Weights of a small GPT-style language model, trained from scratch on English Wikipedia.
Size: 12 layers, width 160, MLP 320 GeGLU, vocabulary 4096.
Training: a variant of Muon for these matrices, 208M tokens.
Each number is 200 + 40 x the weight over its row's rms, rounded and kept within 0 to 999. Layers, rows and columns count from 0. The size before them is the row's rms in percent of the matrix's.

# layer 8 MLP up, 320x160, rms 0.283, rows 287-319, columns 0-159
092,203,268,202,261,162,212,231,208,268,141,240,247,222,202,256,183,217,245,228,194,119,178,233,202,235,150,135,201,245,226,260,236,219,251,91,145,165,204,201,212,130,196,224,176,216,197,178,188,186,196,265,194,246,178,243,221,184,186,175,240,197,182,263,157,133,192,207,217,174,237,199,202,202,239,184,189,153,207,246,151,160,210,212,209,234,104,209,257,185,163,176,175,237,229,288,179,181,233,233,187,197,160,270,216,265,236,219,210,278,257,299,141,196,231,199,175,179,146,214,266,250,154,220,268,233,251,106,166,182,154,217,242,192,265,163,167,249,191,164,179,250,179,201,198,260,170,167,210,193,216,120,171,218,225,166,175,218,175,181,284
092,180,235,183,203,221,139,175,216,199,247,240,203,145,158,220,134,151,192,156,171,190,190,177,149,182,183,156,222,275,196,220,280,218,251,216,218,162,228,165,172,235,212,148,237,208,185,212,111,173,281,296,242,251,169,206,165,241,234,158,221,206,246,198,189,225,220,186,172,296,184,225,207,205,237,246,187,221,235,245,260,153,160,171,162,222,288,150,201,260,231,152,178,217,218,223,214,223,157,162,241,210,186,267,181,234,293,201,248,169,248,254,181,248,197,189,214,233,221,147,184,171,186,199,140,238,210,160,197,194,176,173,105,153,183,244,211,144,252,189,251,191,222,217,154,186,312,296,218,192,180,295,195,198,127,194,161,224,206,186,221
110,190,268,172,238,198,193,129,218,230,277,212,172,151,268,162,190,247,220,193,107,241,233,227,156,238,304,130,206,204,190,199,177,176,254,176,195,149,149,183,236,233,205,206,260,179,201,172,212,193,94,125,190,151,142,255,194,152,184,97,191,204,229,146,191,230,168,244,207,203,212,232,236,147,200,241,258,179,206,231,126,230,173,205,162,206,177,144,179,160,274,149,218,149,195,227,233,206,203,206,157,154,141,140,242,177,215,246,181,314,233,215,236,238,169,234,182,140,152,224,212,224,196,281,201,191,203,177,191,155,208,168,252,213,239,193,148,175,218,218,125,190,237,170,145,143,208,199,138,203,175,168,132,153,177,220,178,206,188,208,224
097,173,293,203,180,233,165,207,193,217,294,144,153,240,175,200,284,207,185,192,200,118,185,191,226,191,170,258,165,162,204,190,175,145,154,264,168,192,193,186,201,113,216,154,270,166,222,247,230,156,218,231,138,206,183,270,114,170,331,208,206,167,289,183,148,243,183,174,181,191,201,163,178,148,294,216,205,191,250,192,189,219,201,153,156,179,253,213,217,209,215,209,239,161,221,166,222,207,242,216,170,224,170,196,248,201,214,210,108,194,209,164,208,178,230,221,110,207,175,229,186,186,187,153,193,188,166,141,180,189,245,109,233,199,269,260,167,169,173,232,215,212,197,210,187,255,244,245,242,145,193,224,173,139,157,267,150,164,252,222,188
088,240,170,286,202,195,162,227,124,223,198,135,161,200,195,241,224,237,303,208,223,195,139,203,217,235,153,249,181,184,202,244,246,277,236,179,185,207,222,161,165,242,134,155,205,154,161,122,138,149,101,160,160,122,206,178,256,147,139,213,287,171,217,206,244,228,154,173,248,173,250,232,185,148,252,204,230,276,192,232,222,149,194,171,123,256,317,162,221,118,248,189,198,181,180,200,138,136,222,200,223,201,174,250,157,235,245,242,196,173,273,193,220,226,172,180,247,148,150,220,217,213,156,194,219,225,174,192,218,188,231,196,185,195,200,175,248,210,184,181,183,164,225,179,199,184,211,261,239,228,232,226,170,193,183,171,256,196,210,146,166
101,286,135,186,218,169,241,141,202,143,215,250,270,176,207,204,269,200,234,187,186,232,290,167,204,147,142,162,237,237,149,199,224,184,183,198,237,178,270,257,256,147,253,217,116,163,181,152,148,144,149,234,191,204,135,151,145,149,181,166,201,189,221,213,248,177,211,153,168,150,237,195,254,190,180,188,161,175,177,197,217,243,194,278,198,153,211,233,192,243,148,221,253,188,206,123,216,289,128,167,167,164,178,176,212,170,164,196,245,257,210,168,243,193,225,166,242,181,198,159,296,159,253,201,175,223,223,160,201,235,211,240,182,273,180,219,134,174,183,209,187,210,107,201,132,187,161,213,212,190,209,102,202,236,200,179,197,133,232,190,175
099,207,187,157,217,97,210,176,183,196,190,150,234,216,201,210,201,157,194,115,163,203,236,167,245,268,178,218,297,212,211,161,190,193,224,224,122,251,154,128,197,212,217,280,188,196,185,225,140,262,190,257,196,166,263,225,249,168,249,127,221,188,255,277,204,199,196,252,206,246,227,216,185,285,224,154,151,169,249,207,174,197,193,240,230,220,182,212,224,179,191,239,157,208,215,204,156,213,167,104,93,249,145,127,266,205,268,216,231,124,188,158,201,200,86,186,217,220,213,169,229,217,274,200,222,240,117,230,202,163,154,188,152,246,207,207,211,139,193,200,182,204,197,225,182,247,203,224,163,131,194,221,235,233,193,201,156,169,228,187,217
094,201,210,171,185,182,217,197,205,199,268,224,169,158,236,248,245,193,141,138,295,150,230,223,194,188,170,145,181,213,231,231,136,175,311,232,198,183,218,273,212,227,204,135,185,229,180,220,241,99,199,177,193,236,208,174,268,149,143,200,195,229,257,173,229,121,160,202,261,133,225,206,174,153,304,198,176,192,154,227,206,161,187,236,288,88,243,180,212,185,211,195,187,229,230,177,179,122,219,203,163,166,222,195,160,201,202,179,257,199,215,139,196,278,133,216,180,202,167,259,225,208,241,190,240,124,164,215,169,197,179,170,184,214,193,183,228,192,227,214,190,104,211,143,265,196,236,251,203,243,207,198,191,164,161,195,163,203,291,204,259
093,186,245,197,226,177,203,226,215,236,202,188,222,190,284,197,189,281,261,195,145,234,154,193,139,183,129,152,215,203,261,263,196,203,240,143,217,151,215,192,152,168,226,288,223,204,184,108,262,209,190,253,222,162,183,215,163,194,248,239,289,144,177,239,134,202,275,194,269,185,146,210,244,254,148,155,172,260,186,176,215,161,169,247,277,217,212,222,155,233,175,243,209,195,179,191,169,276,234,147,191,196,235,152,154,145,153,226,277,144,146,138,201,216,320,183,208,234,127,179,209,200,237,181,183,213,218,158,206,196,203,220,199,181,242,197,180,282,191,165,164,197,119,227,204,246,161,236,202,214,261,221,189,219,199,198,185,245,158,201,162
102,221,257,198,207,304,222,174,163,140,138,180,227,196,225,202,216,239,242,203,134,180,151,198,218,161,231,221,269,165,178,245,211,154,159,178,216,181,218,158,231,222,226,178,150,221,182,212,191,207,171,143,168,165,170,174,211,235,197,174,131,237,194,194,253,241,155,163,129,196,247,218,200,131,180,150,251,140,250,179,268,79,175,137,244,211,322,136,237,181,150,223,199,241,182,184,289,153,238,213,183,162,225,138,206,223,224,190,224,161,150,152,164,202,231,197,185,236,184,216,182,160,182,226,170,165,176,165,150,166,211,167,201,175,161,187,177,227,179,197,222,207,241,130,217,142,149,161,145,265,308,118,162,161,218,221,213,227,194,227,157
105,176,205,213,186,250,232,348,271,215,190,163,202,277,183,133,166,197,167,242,178,160,186,283,170,140,195,270,280,176,175,183,224,229,270,255,201,157,217,224,222,187,208,244,101,170,261,165,129,233,217,178,259,227,205,236,212,197,206,185,153,231,158,160,151,175,144,210,196,223,262,200,199,200,197,202,242,194,167,277,184,188,190,161,123,227,202,214,215,230,175,134,206,220,192,245,206,158,252,208,225,182,165,192,176,184,193,239,119,221,235,208,259,224,224,269,149,280,179,187,246,216,213,197,159,136,210,185,150,204,123,263,251,183,198,253,193,140,251,215,211,245,178,159,206,220,178,259,217,207,192,226,264,179,206,161,280,172,240,216,212
091,262,215,208,202,169,202,205,119,196,193,157,180,231,215,194,147,185,241,299,283,155,222,193,154,184,190,231,198,176,159,227,155,164,207,237,215,234,204,186,254,199,237,226,219,183,239,268,213,245,218,235,116,192,162,208,242,134,204,161,151,177,138,247,251,179,253,222,220,231,200,213,136,239,217,167,194,228,168,157,215,226,282,205,244,238,244,236,252,284,150,207,146,172,209,249,146,203,230,202,204,215,204,172,223,127,201,215,218,145,175,261,224,220,82,200,216,240,188,127,193,186,202,155,166,227,133,103,191,190,208,235,278,188,177,245,173,221,202,196,220,188,225,183,193,166,205,175,235,208,255,269,268,215,174,336,200,211,235,207,267
102,185,202,128,319,208,188,221,301,180,241,189,180,189,230,230,204,175,152,225,229,198,131,309,216,241,153,214,193,165,244,160,217,151,162,177,156,154,150,132,221,146,245,182,206,220,173,154,176,158,283,160,213,185,174,172,192,170,235,291,251,310,256,226,124,261,224,184,249,124,196,167,157,168,138,128,230,175,261,206,269,254,203,210,163,134,175,173,162,200,200,169,163,218,231,153,168,188,184,234,196,193,151,213,207,151,149,157,246,141,255,244,216,160,275,194,187,212,220,202,167,221,232,236,218,180,172,173,202,221,232,225,241,223,104,183,156,214,224,200,194,208,219,226,197,171,225,251,214,210,191,185,220,187,181,144,205,191,174,194,167
096,261,206,159,137,231,177,238,132,242,211,156,180,159,185,149,159,198,231,193,144,245,203,240,184,180,214,299,225,139,206,171,230,160,230,200,212,184,164,183,195,191,121,212,206,169,262,164,201,188,136,167,145,140,234,322,194,197,219,256,258,176,266,207,142,198,158,180,191,177,199,199,194,191,215,203,239,161,213,214,179,194,193,228,277,202,126,206,253,208,227,188,243,228,177,179,232,221,265,169,285,173,208,242,185,254,221,164,153,205,226,195,177,228,130,230,198,133,273,181,167,132,253,172,144,174,137,244,126,157,252,198,172,185,187,205,144,170,132,174,186,130,231,133,218,241,228,189,179,208,230,211,208,258,237,238,138,139,194,147,261
097,195,164,209,252,167,189,297,221,192,242,255,269,222,196,207,263,219,149,205,264,162,219,239,262,189,163,268,154,256,196,220,143,182,172,210,187,213,213,187,157,184,193,132,196,177,197,148,268,234,165,118,283,252,212,233,183,245,125,182,223,231,201,219,349,186,209,228,215,189,235,225,231,150,157,181,210,212,185,238,200,183,228,216,172,102,205,191,189,133,170,168,208,235,210,182,130,206,292,185,190,226,205,218,206,217,202,183,253,220,216,165,218,166,246,214,300,267,183,211,185,283,240,201,244,201,171,175,209,201,214,204,260,140,197,232,163,264,166,221,224,199,153,155,249,124,191,220,160,206,232,204,206,146,128,271,221,192,172,231,195
095,213,174,176,250,234,218,97,254,73,169,164,220,222,206,159,158,173,171,257,207,253,178,138,138,223,214,182,137,161,239,215,270,225,151,167,256,180,178,172,136,213,188,235,143,135,208,171,214,212,220,158,212,187,217,193,181,267,230,202,202,253,209,171,204,178,301,167,198,169,232,194,228,174,247,214,196,238,232,223,222,288,166,237,141,158,154,217,125,200,240,214,241,225,205,182,226,156,138,169,222,158,233,273,170,188,176,187,196,227,190,218,185,158,169,238,217,241,242,172,238,218,144,230,128,223,200,265,212,237,188,174,240,172,161,205,188,193,190,245,199,217,221,138,186,290,251,213,228,200,212,155,248,313,149,241,200,194,246,112,223
104,267,138,235,248,189,166,134,215,149,209,239,183,171,180,156,213,233,185,152,234,187,199,232,250,172,162,186,208,207,187,150,239,166,212,205,136,216,214,205,173,268,245,302,159,187,227,198,212,175,160,162,127,233,220,155,268,233,206,209,247,224,197,144,176,288,241,228,234,222,219,227,181,155,219,224,203,227,234,185,172,186,212,218,160,277,261,161,204,190,197,115,212,212,234,281,151,189,204,226,174,182,327,180,186,221,211,230,244,214,236,183,206,228,137,188,202,288,156,174,243,185,202,230,210,221,203,220,134,131,202,166,112,275,159,206,169,139,250,186,194,205,237,235,193,126,139,201,183,227,207,130,177,152,205,222,231,262,170,121,266
089,122,227,188,246,177,205,145,153,145,180,257,197,162,168,229,197,182,167,190,197,223,165,184,175,169,215,163,193,253,235,211,138,257,251,213,234,149,182,209,294,225,218,160,161,226,190,224,219,237,236,125,174,143,170,191,244,169,227,190,222,172,223,166,151,146,168,181,181,236,131,132,237,166,192,182,155,108,256,242,214,229,207,238,206,245,234,187,155,161,173,241,205,146,275,189,157,155,230,97,228,212,186,226,148,150,211,187,247,159,155,173,163,171,214,172,174,128,211,272,137,150,229,124,182,180,141,198,238,190,253,129,224,211,127,234,143,251,181,238,219,198,168,233,236,273,164,157,232,159,190,145,166,174,236,184,250,141,189,215,246
109,258,197,169,169,185,199,166,272,147,206,228,247,213,203,226,124,184,235,218,222,222,183,131,190,148,246,268,219,209,211,173,180,136,173,243,250,211,176,228,98,192,186,146,195,155,225,173,222,187,187,161,176,218,234,184,221,203,207,132,177,224,259,193,256,230,190,198,206,185,189,305,180,222,277,225,185,161,146,251,235,202,183,176,196,252,215,171,229,250,144,155,207,203,210,239,211,269,201,188,137,221,223,164,237,202,180,138,230,247,297,234,198,173,130,135,216,237,238,163,148,236,196,254,191,167,241,205,228,196,117,200,124,192,155,205,133,214,142,236,223,217,176,141,197,262,172,123,146,171,253,164,226,155,278,206,181,96,228,214,223
100,202,239,199,160,201,206,248,191,122,192,190,176,247,219,231,125,192,149,289,175,161,125,183,131,253,214,151,231,188,167,218,229,172,222,151,168,229,298,215,164,275,204,169,199,156,248,226,180,166,257,183,161,216,190,240,289,185,255,124,174,220,146,201,243,192,250,158,160,186,195,143,186,248,133,206,176,229,142,214,237,132,191,173,130,220,190,183,239,194,240,170,157,221,227,184,247,219,244,261,152,208,157,191,86,193,306,121,188,212,262,212,197,150,243,207,229,124,233,200,210,165,208,168,166,225,195,207,181,267,138,180,148,181,194,227,170,177,203,219,220,260,210,182,270,186,202,208,245,198,195,169,173,202,196,271,262,195,189,183,215
113,130,207,132,220,191,167,104,210,188,241,255,129,249,136,205,177,143,121,166,227,146,237,223,188,209,254,192,174,195,159,241,216,240,272,233,170,199,271,310,159,209,212,165,247,189,183,178,243,159,192,216,274,266,208,199,187,169,183,237,246,214,184,162,177,240,190,107,252,229,180,175,189,206,225,164,138,165,207,192,169,246,179,137,259,168,267,265,240,167,301,160,235,270,163,173,249,226,130,138,251,207,160,186,219,226,230,188,198,174,177,266,205,221,203,238,180,262,220,222,263,174,183,206,258,148,149,191,172,191,229,165,259,232,203,199,137,217,147,228,208,234,170,238,202,175,259,196,222,231,213,164,219,223,214,216,159,181,174,196,243
103,152,227,236,195,228,223,201,192,189,216,211,165,268,247,233,176,234,49,160,215,209,170,178,228,181,189,252,176,269,183,146,175,134,201,146,256,235,218,233,182,152,170,192,239,209,276,165,220,200,180,145,217,224,117,134,150,217,249,249,192,255,149,156,224,229,178,135,221,197,213,169,185,226,163,211,182,281,246,212,213,243,199,256,226,219,241,240,214,150,226,246,146,189,168,222,193,146,218,202,175,228,204,162,100,324,206,206,178,160,225,192,227,247,158,248,188,212,153,197,252,151,240,210,166,199,209,239,195,194,221,244,137,233,192,169,152,175,196,239,152,319,211,170,177,223,191,229,141,183,206,173,195,242,255,206,225,254,216,227,268
099,174,142,279,227,263,147,200,180,207,242,153,237,222,189,268,228,120,161,212,169,256,210,233,236,282,182,245,225,237,237,213,255,185,155,208,202,141,195,205,166,166,249,186,212,176,236,247,129,199,186,214,164,160,242,198,121,180,190,210,163,208,237,203,189,159,292,108,206,174,231,220,141,230,176,184,219,220,244,221,231,214,192,170,232,245,222,220,241,198,132,176,129,264,169,231,184,223,245,167,222,233,238,212,254,223,141,214,197,248,205,172,182,209,183,261,157,195,150,341,249,129,156,228,185,222,162,219,173,206,210,186,196,268,236,223,235,177,274,266,204,213,222,161,210,151,186,168,214,157,169,195,276,237,231,191,231,210,167,305,209
105,171,251,294,181,217,148,243,143,235,212,270,177,194,201,162,271,179,211,231,203,216,200,223,163,197,277,172,164,259,191,187,181,188,154,212,199,174,126,178,157,180,143,186,207,264,179,235,257,232,284,188,231,180,188,208,249,193,235,292,216,151,217,171,212,173,217,260,204,193,171,251,247,216,185,248,217,231,221,133,232,180,256,133,233,217,209,219,159,169,257,181,176,181,215,189,219,162,237,127,190,265,205,218,220,283,199,157,211,225,176,207,199,188,181,138,222,185,139,223,221,182,215,186,152,191,161,266,234,242,138,190,205,238,80,132,262,176,144,211,235,129,221,248,223,260,160,152,204,233,179,164,112,216,195,203,134,214,264,132,215
099,210,200,151,147,232,132,195,170,258,164,206,243,158,263,173,211,179,237,188,179,162,157,237,140,156,177,215,195,200,197,219,203,141,234,230,143,190,191,198,139,232,186,174,197,133,221,243,241,237,192,281,209,184,144,231,148,217,167,182,162,125,193,235,181,226,223,212,158,254,251,179,182,240,228,176,225,193,207,173,180,193,121,123,147,229,222,97,197,154,203,196,199,174,281,128,265,155,255,120,223,236,147,196,227,205,165,190,188,205,212,97,203,230,281,151,194,223,187,259,156,208,161,148,131,239,161,178,150,214,132,259,260,261,263,195,245,213,180,190,211,170,203,159,274,188,232,239,162,265,203,211,212,153,191,170,129,171,207,195,183
094,144,156,226,245,233,145,174,120,169,205,255,213,207,180,223,200,223,175,143,234,184,201,199,126,236,237,241,132,199,249,233,175,145,208,202,251,203,239,204,259,135,200,153,234,166,278,149,102,280,233,175,199,195,160,162,156,221,205,199,249,201,167,192,258,246,197,164,197,177,141,208,212,200,125,199,190,120,185,225,176,138,204,182,270,154,200,214,220,198,129,226,210,231,163,192,173,117,116,148,210,212,236,208,147,128,198,240,164,176,238,140,154,235,242,218,116,194,131,186,195,205,128,254,255,146,178,179,161,249,199,182,161,224,208,184,192,215,196,282,218,226,269,220,225,220,193,169,207,240,154,243,188,260,212,224,253,235,148,238,197
097,214,155,208,195,242,178,220,186,190,190,164,181,162,202,221,188,187,252,263,159,262,212,245,234,213,262,251,246,188,195,176,104,218,210,194,251,203,161,162,163,305,249,233,241,224,234,237,166,253,276,249,143,138,175,218,197,169,210,235,179,193,204,153,226,171,168,126,228,221,163,151,252,175,244,186,184,193,184,129,166,198,205,285,201,138,168,124,274,204,118,224,169,210,225,154,219,246,188,114,212,236,193,219,189,146,234,202,173,184,201,262,206,203,231,205,217,196,136,138,167,261,207,209,151,169,234,235,176,153,329,135,160,171,179,260,287,217,229,190,217,203,208,221,147,215,231,256,195,138,188,205,247,242,236,179,166,246,191,214,209
097,240,233,204,216,143,135,220,167,167,221,194,187,186,162,181,271,235,234,274,118,174,200,203,197,197,179,196,283,178,181,217,186,183,155,268,207,182,143,223,207,216,237,230,187,237,161,190,158,241,199,169,161,186,223,195,248,174,224,182,147,193,258,245,190,185,243,163,80,98,178,179,183,153,188,183,297,242,176,168,153,232,205,170,115,161,191,213,136,269,175,173,196,205,208,192,250,158,170,165,165,222,166,155,192,184,274,249,228,141,228,213,205,241,214,259,218,221,190,156,191,251,218,105,225,251,235,208,217,140,167,79,145,227,189,193,223,247,228,146,209,203,136,265,147,232,229,191,230,259,170,228,223,259,197,201,223,170,219,152,183
089,213,170,118,207,210,209,157,233,181,245,155,183,156,185,189,212,148,181,221,275,185,99,178,212,236,197,212,277,188,125,224,202,163,285,149,229,159,237,279,185,140,222,183,231,181,187,237,163,190,199,179,135,157,189,254,273,265,196,195,226,268,204,223,211,207,212,186,166,114,210,146,234,220,154,152,251,145,207,160,188,175,171,135,253,182,219,138,163,225,247,163,168,149,115,217,186,234,224,203,201,252,237,189,246,202,212,217,151,158,237,228,196,135,287,201,236,233,162,169,153,169,160,202,161,257,246,196,152,179,211,175,208,109,202,141,193,144,199,163,182,269,193,256,138,196,198,215,193,202,161,149,239,202,187,155,247,235,137,251,216
109,237,221,155,163,197,150,206,204,228,254,214,192,186,168,167,196,177,203,217,94,272,225,145,142,269,183,152,179,205,293,288,248,222,255,227,206,203,256,186,196,202,220,233,208,185,167,186,246,205,159,207,192,248,190,270,164,199,145,238,230,246,198,184,162,230,120,187,128,233,200,237,206,231,196,166,111,168,208,160,173,235,219,185,145,166,249,225,177,317,246,194,195,209,264,194,207,146,244,230,177,185,151,256,185,220,231,204,236,246,236,221,231,265,206,202,182,164,201,259,167,187,176,182,238,238,217,256,201,166,191,269,222,150,220,151,216,270,207,234,186,285,176,161,206,287,195,224,158,211,255,216,307,192,219,267,158,153,187,210,169
092,175,204,232,244,205,177,170,176,153,226,258,181,246,187,150,214,231,279,156,157,180,235,148,220,203,217,210,224,140,189,195,234,174,242,225,138,206,217,221,216,245,149,178,145,200,150,208,139,232,202,186,166,165,165,196,245,219,297,209,213,133,283,218,168,206,258,187,266,223,176,169,98,235,209,155,202,101,170,121,158,257,231,133,268,210,244,202,187,172,260,164,165,253,179,187,236,248,176,220,155,230,197,186,180,190,119,138,115,194,161,166,205,239,214,166,260,226,231,225,128,161,224,245,162,157,195,180,224,190,206,198,183,159,230,189,210,234,186,214,203,139,240,202,201,183,212,170,168,207,187,212,247,234,323,189,155,231,298,242,197
100,180,220,83,277,240,171,218,107,214,201,117,133,236,169,235,144,196,235,181,151,161,195,178,149,182,216,205,193,217,157,146,172,157,229,203,229,146,152,139,200,185,200,220,180,211,141,178,262,236,192,193,124,207,184,212,189,217,267,187,212,218,186,265,205,228,189,238,196,187,191,223,202,220,222,172,155,146,181,210,219,159,114,144,142,281,178,149,203,185,244,212,255,243,205,132,227,199,223,184,238,224,142,203,131,191,208,231,133,183,199,258,232,249,231,192,147,150,235,228,193,216,241,245,256,169,179,86,243,279,200,161,125,211,232,182,203,161,205,216,187,217,176,266,111,224,188,203,199,221,196,176,190,251,227,270,148,213,213,269,214
102,228,192,129,218,175,180,224,208,221,152,215,142,182,203,211,251,173,292,213,183,203,194,243,224,180,224,167,113,176,180,199,189,184,179,282,196,209,262,175,140,121,191,149,262,196,174,180,186,208,242,176,200,150,129,167,154,212,209,249,217,152,232,231,191,145,246,262,268,293,203,192,236,269,193,227,199,208,205,173,161,174,215,192,242,279,205,200,116,184,209,135,173,218,125,162,201,226,262,173,201,181,301,171,253,152,237,174,223,236,220,210,219,243,204,148,209,207,212,193,292,192,194,226,136,205,152,266,232,194,114,176,182,180,163,146,169,206,149,232,152,191,194,228,174,189,208,116,163,255,155,138,182,226,171,184,161,228,132,145,244